Each number is 500 + 50 x the weight over its row's rms, rounded and kept within 0 to 999. Layers, rows and columns count from 0. Numbers have three digits each. The size before them is the row's rms in percent of the matrix's.

# k: layer 13 attention key, 384x256, rms 0.0746, rows 153-191, columns 192-255
# q: layer 13 attention query, 384x256, rms 0.0772, rows 154-191, columns 192-255
# v: layer 13 attention value, 384x256, rms 0.0523, rows 128-189, columns 192-255
# o: layer 13 attention output (transposed), 384x256, rms 0.0551, rows 128-188, columns 192-255
k153 093:541503462595500554520620451584479603524443524549492569566461505505480423573459538525531511490504514469593476593536519451394499422501480548421534572549498483476479407496427466528586512418537460
q154 107:432506555511557473501513554444535586468508508587535511500546507537505588548493393435575531543571481470425496518586527377566523638532562456484485488541501493533497458497418523500570562611597561
k154 109:449580510499507564455479524524484511475670484568405451443478602553507471494545452456511472536525492608430554529489507513464472505556544507471488517490551464504607491562412479492438528528487419
q155 088:538433562524514513536558528534579512462623553602504518436493471554489479492545434397492513456533449481499448541482475368527502701499408527445555573509515457551472438478483497538452507470471499
k155 082:472550565509467439492431507454465447436572474487468503475525505475476470474504482437417496498593524554432550387473519620555447502505541464540489429396486551597545512530548461461413454590453481
q156 089:578514579457488513552472492450531482523572422349526560444426510534576490581413429506516434415468435529460491536414511607431504419561506480572489397599573565441542520509536565412436451410498493
k156 086:475515527487521475654496583600484393497444418488504512503556479574624484462545540610488468425482492507593492495541437430568498480467485432493519446460485508440490533474514535574532512517605565
q157 112:479493488555506476545556481526496495549463473466450511601539558470455427476490510485536469522489546495548471407513553427458490572546606573410513517554483508464546476563480363467489535651528505
k157 114:512501537435505422628550453387576491493469460470493567490547459437544466541542521565528474508461544500395512507461548543486465458539429554560480514494402508455471552458515419539499573544429540
q158 107:584502496521518469506578481518567535491524475449527586559429587508476410519566412416487476481501519470538369516454533480508517540552498521517502472549508405409511466603491512515428510571506583
k158 109:413550528405530409641468533573557460483470539482529527458599458479474406571516461586500529524438578561447446512518455545488440509561482490604514427526511538494522555494543473513497491545493543
q159 094:441567512486453504475488536458461459493431430492556522512525579457460449566456601480417531457413572508399517508493568580471535358526445450442495460529504585478554523540557405505556487491460460
k159 090:537481473542549504535581492518529447545428500415472483522563512494473511486482454558506516491474447483521535619565574374545591560505489536521457495480520464548403524420549544561584530501500490
v128 096:636627490520528401503546506464571522545557495428408478480608461596516490487542466497520453493515453551591475563487532463475458539495568511491554431421486312474445548467531551538488478507487496
o128 100:455434506412472571686512504437512466461538450417481503435500474496560511462431478567540539504514493476525503505529531557400549473445549522568495450624505512475419483485561622490418388568523509
v129 092:538481536504615580454573581494523526426480442479505469504639457533484570417396510575463465569507491454473526480520534517489501487513432504504525546503656570510440575518496503501491493520514471
o129 095:568581458634542456434495537479519552469454509533393548466482502460571537511510449513533454529448443521512482466527411310448478611482569515499506498461572365569497404472461518467522595441466476
v130 102:432499449510524560514468481507473507560589503492415468492515418502539489480548482601561462492490526537574434512493527479498464529502606501538452455491455377435415544485521551454464490514505514
o130 104:565490484460471487525532441426502481454480504450475511497471568487449551428550503586532506533522492510467427505536392501526522629428501473551507522481456529574389479484473534612484386574459526
v131 086:467460566479623493486514523542468457503459525535461554508421607463468393472455574566436435501506561486452502512525525478467497400466509466542520422553451380494507550460439544487513514502492436
o131 093:508480504579508551416567583467477499546405436527493471377466505499537411660539496537425560512571563459485555514517477398497493626486533509522457512470524412589562480461571481489496610523503547
v132 092:481409443447501547478440485519486516502479528397555547493426433442479524602495459564463412529479541459435522453495534533504467564412462516584427458562504504472526398561565546382531452495576435
o132 099:391571457541465470459485514513393483490491443522507528486581512470532467456500494531452482556540465434496481481524437489554542433419424527454483630493599440505480523449419497550590483488474573
v133 084:614490492503468457541528527456622530508498451620469469487522544527521561373521508365440465434390489547557398529578495477450525528510610512395447596440391492496437549505467453562450560512554518
o133 090:572430471399555530480577500433510515482513520473527540452530527546557463571461573550473514461510505444481520555493544535402599598407558448542481498532429512497467417543530489531448463525522448
v134 105:358517496538492467593473466449481440456547509463533399457474394549530510510532431520529553456517521478518465442569482468531510623436490514391443449476483518494481430440456543498560396476505413
o134 109:514547505524554449483497479459459483499510528519408442544542540439525648434487515474585540523546399636501453460445418501462420456529459471508559449401508515516427530553408540615538421521507583
v135 091:470486518568563538523522464592496445400448479470432518502474505507505464466483612560425428476505436485484596451532510407480504437480456509406625549488463537512479478480494459556525536507441416
o135 103:514446490573534449438530495469511461511399500462466489471447536507437463595534562596494540512530514502507553493488457436560406614539557443572501491429472495530499457541489512461503579493557483
v136 097:568494484532523527530577518555528489466513438505377519496580619519439573439471557514472580487477428454500578486513513450465541382532495517405606516518557511512444569434510481612484565510506514
o136 106:535413529540533522500518531468550450516389561543476512475468495478476419603552602551510586571513574455491504530527447392442443610499614466510458447454561520524535438555488463440524598493491475
v137 098:481577475459474498494458454466491500484538476560462436477500469552516518595617494545523406505504441552519376513522516628489471512523514501552414551570485442481528521581477528486445447583494591
o137 104:507459448417527473517474468486451490444568516527508500550537595472550561450431528478543477463515478431542469407460508613470516498407545468517463519412414516620463533493495506577534396540438413
v138 099:538446522521541475430545485493471453419403398363619516481517454540480515443515535481535499457524501486455433467566473502496515483482497491421587441586548513485519342548511485531529478497538509
o138 099:477573462604492462464444610464496517551460514497414437447596489468510481564526531484460559529527556531480591550495492380519464497527510492464445427457493476531597510467551505511564594448558525
v139 094:432480501494484509429446476471460471528462570521429544529519569473523476621467523449455513537460440457436481417471529445486484466547503522618497446495556485471511458533498575494482546538443600
o139 097:449488461546467485555523409469514420434506485495528514503458507573567500504465433502439509521537537323558505496528481532539356476505565486470541560500572513520523554506447486471488474494470433
v140 090:502554524490512562537528503569491549442530547606451600504492538425479590481437513531503458543527499482487614563442599522483504417573513494515373530493504451462429594472530518512520608494486474
o140 095:531405545489442547494531532554510559490424542546511538490343491480480488597548466506515435453504555436476423487585508410514555502470464527515538583531503443442462408452552467437523509446434534
v141 095:419432474395483608461449555485442515632558578600522390512453475456465529544482443564508601542490568515484428503529503501514428475490435563576425575531558436478543513480482496489505476565461511
o141 104:455544507499537478493649407490480460469502495593549579492487561534488614462453547469452447417457479431472472419483462509470455428564474565519540548443562494534522525455423401501536473491432477
v142 086:505536528499528514463472485414445405536452598529469445514567508546523497599493418567507477530561512436425475519498515507524415583454435545524508468504448535470529527553484504431506431405495594
o142 093:469533468453550541538446487555540515437635475440440521483503486578566573447363414433459494470458433519535549469528603515480473495482403484503501477466554487495464553488452551511507492507521460
v143 097:457446512526507562519560520568425470482461505488485510497454532509466435467471532550476540462511546510489480461540503475497461397512448484461525420601579456492501486524430478539543515536503453
o143 103:505507527612474462381536526466513479500403468531458480450442491488482439541491523462492578535591550502504487467434468431577355597599590498550519455413533430588601506470436486499462639539489548
v144 088:569414467397596542458527473517540532508515493398467523489475491445482499533438541504528486527429540523449509473510496464500535441528494519513592428501553466437444464582525528544471573510583454
o144 086:476553483568453473450551494440418556531493489461499502492568427502485477570604518611357540591457514480445506534560393461524565528438467508405483477486476489507520477458552533492539491546506501
v145 096:580424493523470558509530539638557565493466471451453582526515559474433505480516597516483518514477488473494603474482510470474540428537505514497570550545459583433475532453501421557512645433499512
o145 102:520421475563500516412521507469523457525401545519483536483449514501412356561548562548493584511517581447461536547515418421515411639536542500513463568478535497522553443533502399399491612490534496
v146 098:409620506543447491561493427490470522462511502549526407477490417508567543636565517498565468516492500584502494466460486495541551551530532476436433605463463550513596458523499475458494560528515514
o146 102:416502536448527441524411476492445501507545554491487544622531447441422595422562450494536392504480443543557489486438413582539498434537492439460547506509406557435460530518471528553572433504518460
v147 099:460465474482490494518456498448498468510484546417563529485446425523513467471555452539554583508434481458521400491515396400500526588431505535463503431464448558488504431494476551474497488426562475
o147 101:407549462457486541499510463415500510546560515430511419511606461555507523444493445532440505542540454581410571508491499541503533498437413447452487477503487574422441453551533565601561348495536513
v148 101:437445504490510581563411513454486457552612573523418544476542520475532490527484502555496417531523530472521479517495531583474393491472486485602367522473592464530520574471505588459481385495483459
o148 107:567498498513510533491547486566533520457452439490484505451454584460523566401469483558530480484512472411509413462510474572500495513442496557622503566505559428582463472482474497535505464535430529
v149 092:573462505482547547604474509507544429497634467580474512518506465457495572516450480586505432546518449464525519562532564577499460446469449511581392564503513439542382551391557468559494508569486436
o149 092:517497484496480525442566509522485533443488497481506488477543499451482525512515543536519521513492448489454401546539475438397567506417476631560548473490490453462417412439540529419538497490490498
v150 099:396463556551545524511457486463424543443443517516561449506473497454546566569351421507479620527493491486453450407501502486505471553564557449530388487522643467504537516531514487437545491517481464
o150 105:477634559515468467453463467462543553493422511490459546445513439491560596483483417445418377552567403487500408493552443391577478413501516482439520493530503472527567498459482505547519494484439449
v151 105:461438523508508411586502480515524420493515597456454578497552575489510527600469570490491633486535464384504652484473505482528519473543447513576487603468610522525440504442467579572524481527457468
o151 106:514516564598514509507524510507522487519511605521445507527476520476512559430498498537525536503466437501528487475456396532424370487574574506537568563487610562456439476612447483505495556438501512
v152 091:537419513525532574485478499526497513399439526465522639499507508457484533543483495538563503502569440404524518536431507565501484433457485450683438537530681448524483464546569507475520503449505544
o152 093:454539582562427551467491598554521573524478525509475527482523439406560496472542553555486501555484513449438519530570521474610485477526488588496470565532514518521576499421538479457543610510537463
v153 095:516534496496474525491548463484476543443519495513556524475579536503445591495490545474502631397448530539456534475436550509495512474545561528432505489471530555444583529564491474461481546478603559
o153 103:498492572436463529546454537521512554597496557525515545488466506516495466560421517465519474512491585483493563446560548522557456506522519372489455529439527533454543490583403387501534550520472476
v154 094:564525469502506494440523511421480466482457440523454526477578542508508620491475439569522566489524478469461539533483431592494509491612435532474515468483579472542473493552505527500491414493529530
o154 097:490549532514480554564467548546568532513523550546528518508483519529522496517435499436519429463432545425502565444515589454500445418458530531486480458461547546448593546524462462518597525420465418
v155 091:657482456488543469489463494410604457494517493395539538480541496471504499616503479515518453525573388470462608448511504493504526532455399552496548572499505582561452434472562489573497440460444470
o155 095:528582448592535505510476468491545455490525500449487479514629545559515552471475519479543503470409405532539589511495525491465513460534575513491474532504541569429418450564571536445499485400543412
v156 082:559513483510485440474496466399544487535471432540607434480538442596509458501509457510541565460491506570470542522519435484513618546481530464528532469546542507524580488604655502474476450500454562
o156 082:479549487409505385617495520500524469558568530420461509554563453427529512432516476511603523561523474626521486475619464466481527493503547438467464471522454599473501448524471485531518437545566423
v157 090:609490473432441535461502573471596483522519364505516495507487444497510548520559420532502497509462443502524451506466451554517556557448494503545562489615477533540398465493587517508485507540480548
o157 088:519508419356449403484493490507429427465514536512527509574604548566535498380489517484440430501496420472549395516523492510516588491467543560497534488508500491470425410479561491463433500447516464
v158 081:553527470544535488499551480483553528463420466460417465506573478478487580497406502528507540563454614480493637470471537486505555527574554545398614533573431571468492548417588445489485527529454498
o158 085:569525529522538480473493410477535436514533508562522526527420472596375505566493520495526439493499485383557464515499409441459516542435560424405512437439596486450473483564480457486544565394433494
v159 085:437686520485519439482496468454441528480551574606519457544517514512531563519495486479479429541577450576489417565482503541496493502619550493588397543443477378536463567555515520461465482613461549
o159 091:471417538409474528596502548535548572466496485514503539471472505466570548544523428440488431472478546528504467437533513391543541381484475558474580478566400463498452515398516570500538419510451422
q160 096:507533483472420550505569555500458537510467554404513517476419533468398515426476499480463500525526548496469508506538420500546479601480502514530463563440474500531531462474376430484437461501467481
k160 094:482486510341529417474447426511467472436422488466515479412556501560515436555476432462527472435508440470480484484466516538547486441512412502547536592535484537594415524533598478531550349588415575
q161 100:508558470468436512443498552476536575468502485376591474520533590496449497550452496496479444563437584538469594539485527558501511432613577420410492506563334527482543495492504458430465478593492385
k161 099:475541511446515459507518448536503517517621515439493591499471525481509519518480555509365544482395458559462514553495383508442508487595609538422541530503483495492556573506468509505507511486571445
q162 095:479461403517478566511486510472463496524466549568516453540490525502436448551451566526470526515528493505519505474517430407541545598424554535459495520393548503504538405499473379538560566516551527
k162 094:495466456487457500487491542492506487492472527558536471415523474530495479609536404447508519452571481394556438469518601535591543485462487498517569502483464407535414393579458539490523467571349522
q163 091:464424497467492523506515477531482502569492501403478513478419501504493610560515567496491493580590513508376606483482436516580497588530492555466482527388542477529499459504416554574484452490428462
k163 099:534493388460584498443549419530515501470448568533382494397508613546454609486591437526522528500523508397572535571540522465508573448515470506557411443507491592521416546523559524582484483456424449
q164 090:515545509461557450471539526541488594456491486466477571471477514493483453520478498449517478528469522434468441554504519453494469515538454428485539467598521482564441545499487451470431392574474397
k164 088:480539517502541445518484503500488474431462449422559498525487513426550446466490562495360503481362480582446498471435409562463419487495500493512515476558517557528579576512585500458498394555540508
q165 091:383566470502466413462496537479520499429540490459565435520531553493550521491590433568514504515471545511440518486480516507537531403524448458460572569548454517539526553504584517515518467578544450
k165 088:464372455478627544404542496481520581458539524516478482451399493534486533486490467489430511422516439495484554509549497451445586524502539560491531446415492514488479452521510555506411508535439443
q166 089:489565585531555452501456526479508505441557453433533505453555415497546573449507475539501508439476486407478498460505520552554512457554517436562552493537487593550486558494474538471483400424465443
k166 082:415540530503533493519489536412440511478502391470539557521466482479503503375466493483391532509473511573499512459532443557486460439572526439427449520418517579536597547525535510502520483531620484
q167 094:587528567427505574483535522495461519479438507388432558405492516513490493542477517428395492522437469501509437556479489588477512522541477491521524484562459485555526506501419552493426432468452541
k167 092:475509498478542498580441482465472434415515484437515523542516501434547523373477547580455465529416462582498454467495427521460482470503478485479442525528521567540559561468537450444512492553614463
q168 099:557418482449585510546507472558506634524468524545470500549503419506533472502396612479566524584545488404468539501565488453521489639537564539478472497464562441426447401461413485514495458542489455
k168 104:569645468501446529473521482509504514604524508535437516558550558467527518539522521581550548534513538489493536443529549592512525457536577493568512521562493448535578518504457450514532542462463508
q169 107:433522519483547489504496505443445399466424522501501450483523470538470462555469464534424432433516514479629433488541504496517505538416403480483486505506573528551570454614488503531569491418509521
k169 111:479441465530592599498408529525488518404490502558497404348469464572520501480428399434515470468492464478474447435603588468506485474408462527554534417460543495564457477581524562491528436603452520
q170 080:505481570498456441483545523515511486470417399387506539448446439481492543401519473488438462430490501470524515547498502606570491517604448431530506469522481558613508536496518487490379462446435501
k170 083:445538519464516425502445490518469482374506431455545560487498445488576499446488522483420516509468512596462489473469445564498420470499516479490522552508471524491525620497585514491531383567597490
q171 097:484476528521484436488570523558493463423399520525513564496413439533439452439489469501472477505494572446504427488506453489544367616467465525508443537560591458462512518590482376532416488447508513
k171 093:486495541423588443473471452517512465416420480445515493435514489532552454537385479468545446432498507515519512508463527531508448447422430520605488565552575468569478482523658521521539375549474534
q172 105:594453520529572512466461454527493391499409505569550536504414409478460499420524583414532561475536532409514551429505453445521393625455499522518379487467592471481561402569428355526507518480477468
k172 105:551509531473439420437482514457502542488491464511548509417596433498545489537421509485541510532535591485520510459506611502511411457492489503585468599530585567559500488516548572536507487479534517
q173 088:559564578434462573496555493507468534547550536443452592458471564481521532511502485459406467469473521535466440485482530541462490477537470495571533495544446488538476515474432538479408435516439458
k173 087:487540553454526497572464493470484441425488501438473549589513565465472485434484564507468471510414479550472509520440379495500481475556465503453425516538551597454575598479532407480529411513601488
q174 098:648448494555538524535548485581437537539423516534410553478440463595424424579405561447495503504518445521475523587510448436483481537472528557476505436465514441496418467515436511469453544499508601
k174 095:517544528495462436566522564516528402489453473465586475622579492485614464546574467536507505534492604521566454477483512527512423441469426505501498501603440401447492455423535450492569508555544492
q175 100:533598506513500530485506495465473528460473585542559490460558518517475482462438474442390594489469407555474522483501437445492512496484501512469516549399513555513498386560424560529529493508462539
k175 105:488516455462484614501471499409433488505536425504544463545516479436525468461413461467479499520581483539465471366534589461514507415550492534431524573552473561555450402501433397450487539589529482
q176 109:504557608521561489527452506464499418437548502498593503488506448438529528359533433490447568426533439497529509393505483468570483477429502453600548526415523576543508447503544497504512430456491477
k176 110:469548505524491527455477537405463529479511416536447500446517522493437474448429432419473487499551568483476518382552565521570477406497538473450479543438536578493531540583513509523486486584544506
q177 076:601479499579524510482562591530459420433408518448514527476479508561340467472427537491373505516488497500454558581491385497513413531499567514483489429503450491528558526587431421453404515472525548
k177 077:431541590462536397550507536480485483384431420458594520488561470496560438479422492462392509490470536617522436528478472559532468435474533524410476617473491525542464526504608502480552434571541475
q178 096:583533506543539511566505494523453454499498465476473523430483487553479433491466462478429508475409458454599421573503452527503517519469488485532557473528516541587519551582502484471425470416496569
k178 098:491497569456509464547410567465439397423493441475641461505515417458620496436466500529483515500469499569486416461478518582511391465471462503469486499560505546521537505509533503391535475563583507
q179 100:519503440461558461492534574536458531449529451441484418457506489482520512536553509558521444426486537425523330569485508563525513554527467499574571479592460493504484616449435465544508528529535437
k179 098:366459491535588422495488489535519434451425475481539517483490504532469472508451446509442501549434485514512504597493485594446416468448451493492531466509533499442567537555689519432517481559451485
q180 100:572469592458516623485503476472559596512471575509417547466482470541507468524526526487520531512531452594442531573483493430454586496483567601479518529468518464505442466447471544512498501507491561
k180 105:539514481541466510576545474456494449559510539451475494732593561437463538551561485569563484519529553492502507450489526452493543537575480474472492430508461442427485495424380425494536574462543432
q181 085:539472508438448496523523520549437606529462489498383545481424486531504464455495491470503469517472469502452402559461478521503473507528449515523533459532556486581408588465445530525413438486444557
k181 085:475524495471501457542489527531485425396435431425582524539519515458557464465543581525537467526496462577549453452458471494503450482473449466573507502626445511524503523473595453495537406571519489
q182 102:610387522570517497481434477531535488548429441473495636507392432510430440483461533458550555527541515533402587442502494496535430505470598536529473488475507484468484496565497401536444479489486523
k182 098:529584476511432362487537524479533504553492440471560547513606534478479547553549557496512508565495603475591507567503478454514517445500539448487471559469544434520522517469500519541528499457559442
q183 105:442425468510498409564496513523478403474559440508478485483496504482551564460552446578505475524473462494550388448483539547521471463441385458547579447514621531512448572555547609610477469408541524
k183 108:518428447563627514447518530478543513434439514557467449448440549515475571446480532486549469479497503506550518543498507550456480489449424484545420488513567559486509485534546544522455506531430466
q184 094:471502471531420423446504553503520438469446501527611426558477564415476500474524512522515442466470556527483564429508498527497496422555485436466465446519382529462548483486522460479498574571546395
k184 103:470512562490465392459558498577520559464532479556495545473501494523492422590422553418409472518479548518492579592497408417481475485512609544466594596482488445454474488555559553518498509549449490
q185 110:511417545444488500541525545470473629547488529520395539487448451587482434507533476493554452431514496560481415563465514497467549574493516578529522467488573417483427508469510524487455521459483596
k185 112:504490501511507456538529445553530412482421520431449536600564500509518492560562491544612439504588536464517519440465480481539509539471418441569485499523532431451493472468516450549522477508499511
q186 095:422509465453494404472425456475532484556572467554531431595540499440609571487528527488575567522522506497437549398462569507458526419493545500479449551468459519452501498496523548539599496580512362
k186 092:548474436554467551445511475486483592597564557527426494481435540505417541516551525501543546511544493463508564498546497435442569558571514470496499479480490533469551479499392502548450617404408473
q187 098:547509507463459574474540483505502585543477448486496415483486533446602609439483511506551470479508496463587445535484521503443555518578545462568492438492419555436479492404462507421544608522506436
k187 098:493563589439472457527480464517490447560501534443468569567524439487482410552524512519503487532450493543439532514443412613499435572571450459470515497549456465451549574453500488470510494385529568
q188 110:570436455483514496508538511469491559567488513503442493482505577495485497603525533484487438483477503530482437586484468462429588551506552566492616476480507442564485505451482443567542587558528485
k188 108:494457485536499407528513532501543417506469593463560505572526499456542508571573516542490528523515520540568444539440491544444428614509424571504482448573473494448524500542483462360486460516416430
q189 084:467545506527489550530478525464519443528620554526500420515522576519573523577525441583485465415517468632514477508536552478466579462483557538493500479452456504462486462460586578451586598520579548
k189 083:539470476492492598481561520531496498569526563562421463510471586518450537551511446524547459492532472427479505506538541443496550521468484514413517361437489453418433413474405453484444632483440484
q190 095:498579516479511524441511538411570503440467522483511431479591584487492550590531509497458501517484474545558477535474522461438536451536542465482528551595440493482575481436454502520584550555529453
k190 091:469497518571526493538508487431465541558490566498439547560491470448453510526456534514412517457408492571525525543509527473416537574630516537390442468478532544455557561480418498461522553409521388
q191 101:429500595492506407454500555530533411494497462503532474509486456459507536451565491566507465400503481486475485441479494497605486449436425475520503475498485499536472579427498517516478484487490420
k191 101:438508541544544414486489535495499458408433426544510502428495522552488466468463454443430477498523561487539564515554546505512483438510542500496519494449568499505499538529647553532517400570489501
v160 087:458563651503438454557523503497481529499475453533483530448546462490507495556520506430447527514553468459509465467431482537499534556563591490481523557486565468514505606493511523481417484389467501
o160 090:587485515458461563520515499538528560519485542441485625496415425549470487493458543513535509500521504490446417510526526464303477615470456434514494405505504479577525422543464497458467528515480551
v161 088:560514513514505569516478581478422565487527603462558432489508552486465506553537473558424452528527431442505545562442511514490579546498456462489501568526458558542466598526501557541495581526530556
o161 093:486520543486587499527499453506589457474515498456468522531481408557468485556447503538556466519591507500588457377549505538433527495519597396503535505438469503527534527465556520535393513517496487
v162 094:464560511470412571489531522465442497528525434552525468470470533494496583457516462498488511601488544403568434481516514517496547459577582480538527475483534453532466535540510454513438528410467520
o162 095:579467508497507572538401479492547573462516591490511536474512537542497384558442600511540514502574455587606480533599541415477501523534485432474431442498547499537445448507504570473475423501479497
v163 092:501516450460558462446468512501524522547566439439423490482519587500521496480453574506464526536493512478532467574569553476499543355510530498568557483445469493483541558477560486474563485561557473
o163 095:433515493519506436517457599421483452509583537603508463523483584487526533447529453494598500532433431517562581497437445495726529381543524583483507582604496514502487443526546464508518491534575487
v164 088:476521522479518544470503574557557589399518530431476482494516488510477399451593492472379486452490520525474484464505609568489581553528472460562489467568463509479444557471491578498507527500557496
o164 085:611467535512512581400436533451526476554473503487471503456413512453477519430459578527517494486531497452465490537508485498524499611518489475573503504393587474570605435550479446449475579464406497
v165 089:447502465412544475518471445504472471504545490605435481494571453531460449548491470524503492462501508539359426483550579564523454518471422539478478609494521501526507623456624427482527431371476473
o165 096:492482472559454591471560526527506522420511498550542440492433581434509464534472480490520609512513460548480536553468494456490603411503582515552422511467527528427457479441468501486530509488603590
v166 084:581547533438575646479496506532590524493452497418539490474474481469527444393533554473502531531488503456567585535521479416464551420518567485511492536478499492518542538405568504509447571519515499
o166 085:572413481580496487451571495482546472554463473458482507503542483466582497467482576598464457569535517510543516489600405459436412564471477484554450433533528532579499473574463553473585456415448499
v167 086:461519566498460457500542557558395513523510551632419477541566477556450499456550468615498418458532497501442362515527570549503445470529474491461426467511563473440464516567565530485515509475453483
o167 089:497563418524500563515493473454437480431418445464549384512508559475538466559477488474466576468508540487371621510455530532487565447462417432553525457397530562485568546472408466521529463516458523
v168 089:486564433489547597454506535524454496534539564437366510506474521545487530442480595469452519549533497505508469593517536485490454459544495479519385475526547490370462473489505484509498464498501423
o168 088:559558484530534465418510557433451506555511471568462476461484512449511448462465533575501507474542490472483570507494406536621622548535437536519520576490503548589574500537430484490515569436497460
v169 086:485553506465528444526542456500398472583529493494466465566491465452462477419482574550508497495586456524566409595488515537503515479461581509393483492476450510432515542460490550498546526524504451
o169 092:561490468595543471545487473523488548406448399525540549448476481524532468611452459471522584513513516451459554461554531522484538541520535447498447461511540510577500478524459418447419514472485472
v170 086:483495418450580560463494496502533408552588403393401390526537500447556502500463593635497413519558484520537476549517596427492459337500439481477433503504570607484441466515377435488515540593563538
o170 094:446514510520479505529450551497468557478512466534523447442474510482512535568526519477536593470475482489523656456460427534636525505619504563473526557569476466539483564479467435499462515501479428
v171 088:590577518416476493476546450461443488531567464454425467520535566520445527592440520487463470522533500458614545496575485463469382440488558506525574510441502426578529583454498522515528444427482410
o171 087:460345415545521484436473558461481524469546494503492501420482559495554536490446494477469502470473464533474453423545457516503591430450534486505411456586498568518437479479425497463484554496563518
v172 095:591427451505392549519485521567357525523474567473525566483476517567478467563518407462569570533453559475464496523556480543502385539472490512513496393512430497454471404511493583490489461522547489
o172 097:476588577488626406572511448475524459539485481535583444491553593476566494494517477475426488516431500568451494519444491470456566446559549601488445526442588514436454590522577573606592496418617537
v173 093:575520525509518573441508493501400530469517556606607491414531514504472428489562455495464449456498507516554560559498497591497567564483421505463542550569460439525477461574548461545536551498543577
o173 096:555441560518562497489461419485548426458453519458474556545505426490463502449415518538454482467527517483541390455610452507352515451418518411523516392404529533560453507407583548581475492397470543
v174 094:519506520505427529451457525485634471464410548602576516522553553521463493484520433573436463471462480540445450541508542509519538528506397513484456522535520460484510493507488427551537555539520611
o174 092:427498493531459577423533495419554463463534481459495389499488528501519506497528507468511521454515456486509482489541521487600510382520419469508545546436521536424541497518503487533575462554445432
v175 087:519566486500566499520533486595499478483476464548554467424526440489518383518507426431489587482484480539506563545487578547515434496502494541480486407461450499466517465565455426533510460496538574
o175 091:520427654487488470547548425520471553449514512505475554568480435456534475469465579548459491500484480517541406494474472404357513533446436443398489519485507473561489500510548474523563498466472507
v176 092:521479488528445446462466461530581445481507494547517595438573503498545522535525454471473497594451459454371529551482491443493478434509550515557502567487593488566508506530484379505521510501437554
o176 092:417547530438472529554533561485528487525594542544535478517449510550542523500565442460555468474477416608567420514481482466556471385520427468445554523642426504405501510489581485501563445556586509
v177 089:549532489476515441477538605459513532477419602517456436512502517519502431445475512490495503425500498506520472574482493682480520448514536486416452480494500567405417605444449572470496460552556429
o177 087:499490504554511468376511524458382484471499438490429444422450546473448583522542473530495545534558460501382580480475560489447539572464475452509507594443469424515634473571440415515486514425374457
v178 086:516538557478540543511525490453370548522529534429495521494472458476558478433479582471516550480513456533632598553423479511473567478508604452540484471479645540534534549446504622481416523472548513
o178 087:604493537543517543532451478522501563527471469485443615438495452559458478543475501575520500486540546524511440462625505484334465630519531457544418455499470464557443449516472519472459539422441524
v179 095:468415547449461567481518594505541514537444512522571574475459503542452622412538483586545580524487539432475549548444445496482494499535541475504489463522488560428566413484555543492473547553532469
o179 097:481523411562520440490521461473456540522477600428490450541623498506501532500479415489485461525584493502590550473518527483499470491569493453534495543534489568472494522480449615515515512507529496
v180 084:476566592520494681519470496498433505554565473398462519499478472515462469442564593475535467531525493482577498510476472491499477448555543491520426572518530400465499588480583474502479508418492413
o180 084:605497471480500535488509441540551491548394509444506587521513426549526383485410542598489487545533602482485471479568465509419528581472475473558461390523533563569537484513421543476474542480444484
v181 098:614468508597431411499495496530512615507523408418498503465516551428464485524567427496510506535554483432487443507526462520529489471414643543490509406528471483492501478529478592505509521555488557
o181 096:405503515407537446528496583459495423464576511455545579537480498507596495499463478409455412509385538501491521510510533502575501495479403477444505404500483507549606553548584439509502554450521515
v182 098:441499452480554486493488465407465491482553401390408444517489583451530526582390552397433441554471498514497481392485508494475479475495512494569585588492523480620500568486428395511495488472445485
o182 104:517475465459394516476462548512489523496549522617453488499476521514401486451538589552559532454499467491507526510480485469598513492494479594473549498518469466503439383500484443429444479501503491
v183 094:516543583508443474520526533495417617532516530433492608495441508543479451451533486397480528522536521540500561555414481552482504554546688479488427496481502422416555558516566499472466493442467499
o183 099:562458507497526515565506483560498469540479534500536601496471449581486456543440483521519486550531548533526393480574503485337490585468484421495452378514549501551513435548461489477448498426471499
v184 092:502548460562540513658443447531584488446544513445465465523477449601536481503493510455513406524482540573555523528568421433496531514475515486507527576450459430424567545466483475469535528463480403
o184 094:523473502527504506509556508488500453591560356567553513450489503494493443552578436475572471534444497516464452579461499588618527560501573500426444485535478495398469526497544455500430426518535486
v185 089:469519500526557532501511532501564412463557539690464461517619484489454490509517475541536458522496551526412548493487563553531540489527372541468486555506615582458477539443500424539513427441493559
o185 091:490487495519417626418500466520448489412445485486512474475490544405469478494479548575508568422606455517529421512522494470414504432437497430579546481399483424482421453452544486474566410483473489
v186 089:390458557440529425509493500491466500608530438500478593553489414465477512373494576521544581464545463498468399479476548527506550456508610486408419555471517522429492509431483407451526491512503526
o186 091:609519429570421522522497483520499617460421525530526499455498481510528479577422482490467585542551489555490531540564516441460479565511467487480489440516493504484508444584401448437485546443449525
v187 089:478496444408580430450509511510600494508441529471462476467538598521483384476525567399512604374454508468497495449534473531499555480445416489523478553366476583465495579469543591505450410555560487
o187 088:439494567560508466488565499495568534466584567524446477596374501432544551422546535567564527597513457501459600536367516413541491508518577605510500550587551446550555429579458526515557513483489508
v188 082:475478574535491559557475479536441527514482490465537574473520490530553493545550467388504544533510534454559575502478460537503522615490507490613570471491547517561552475532491554508518457491526547
o188 083:569565557420570480577491477532602480585547578514483609561489421524455516442461473538583434524448491519555362531482571446449433513516563494492497466551500463550428503509670585510412533523564548
v189 092:438530595520514535499491515530560590508531550459432601555479437460425537440466556513479476522509549566411479564481493472510534614501551469499495503479531503329472486512524547501551492544524472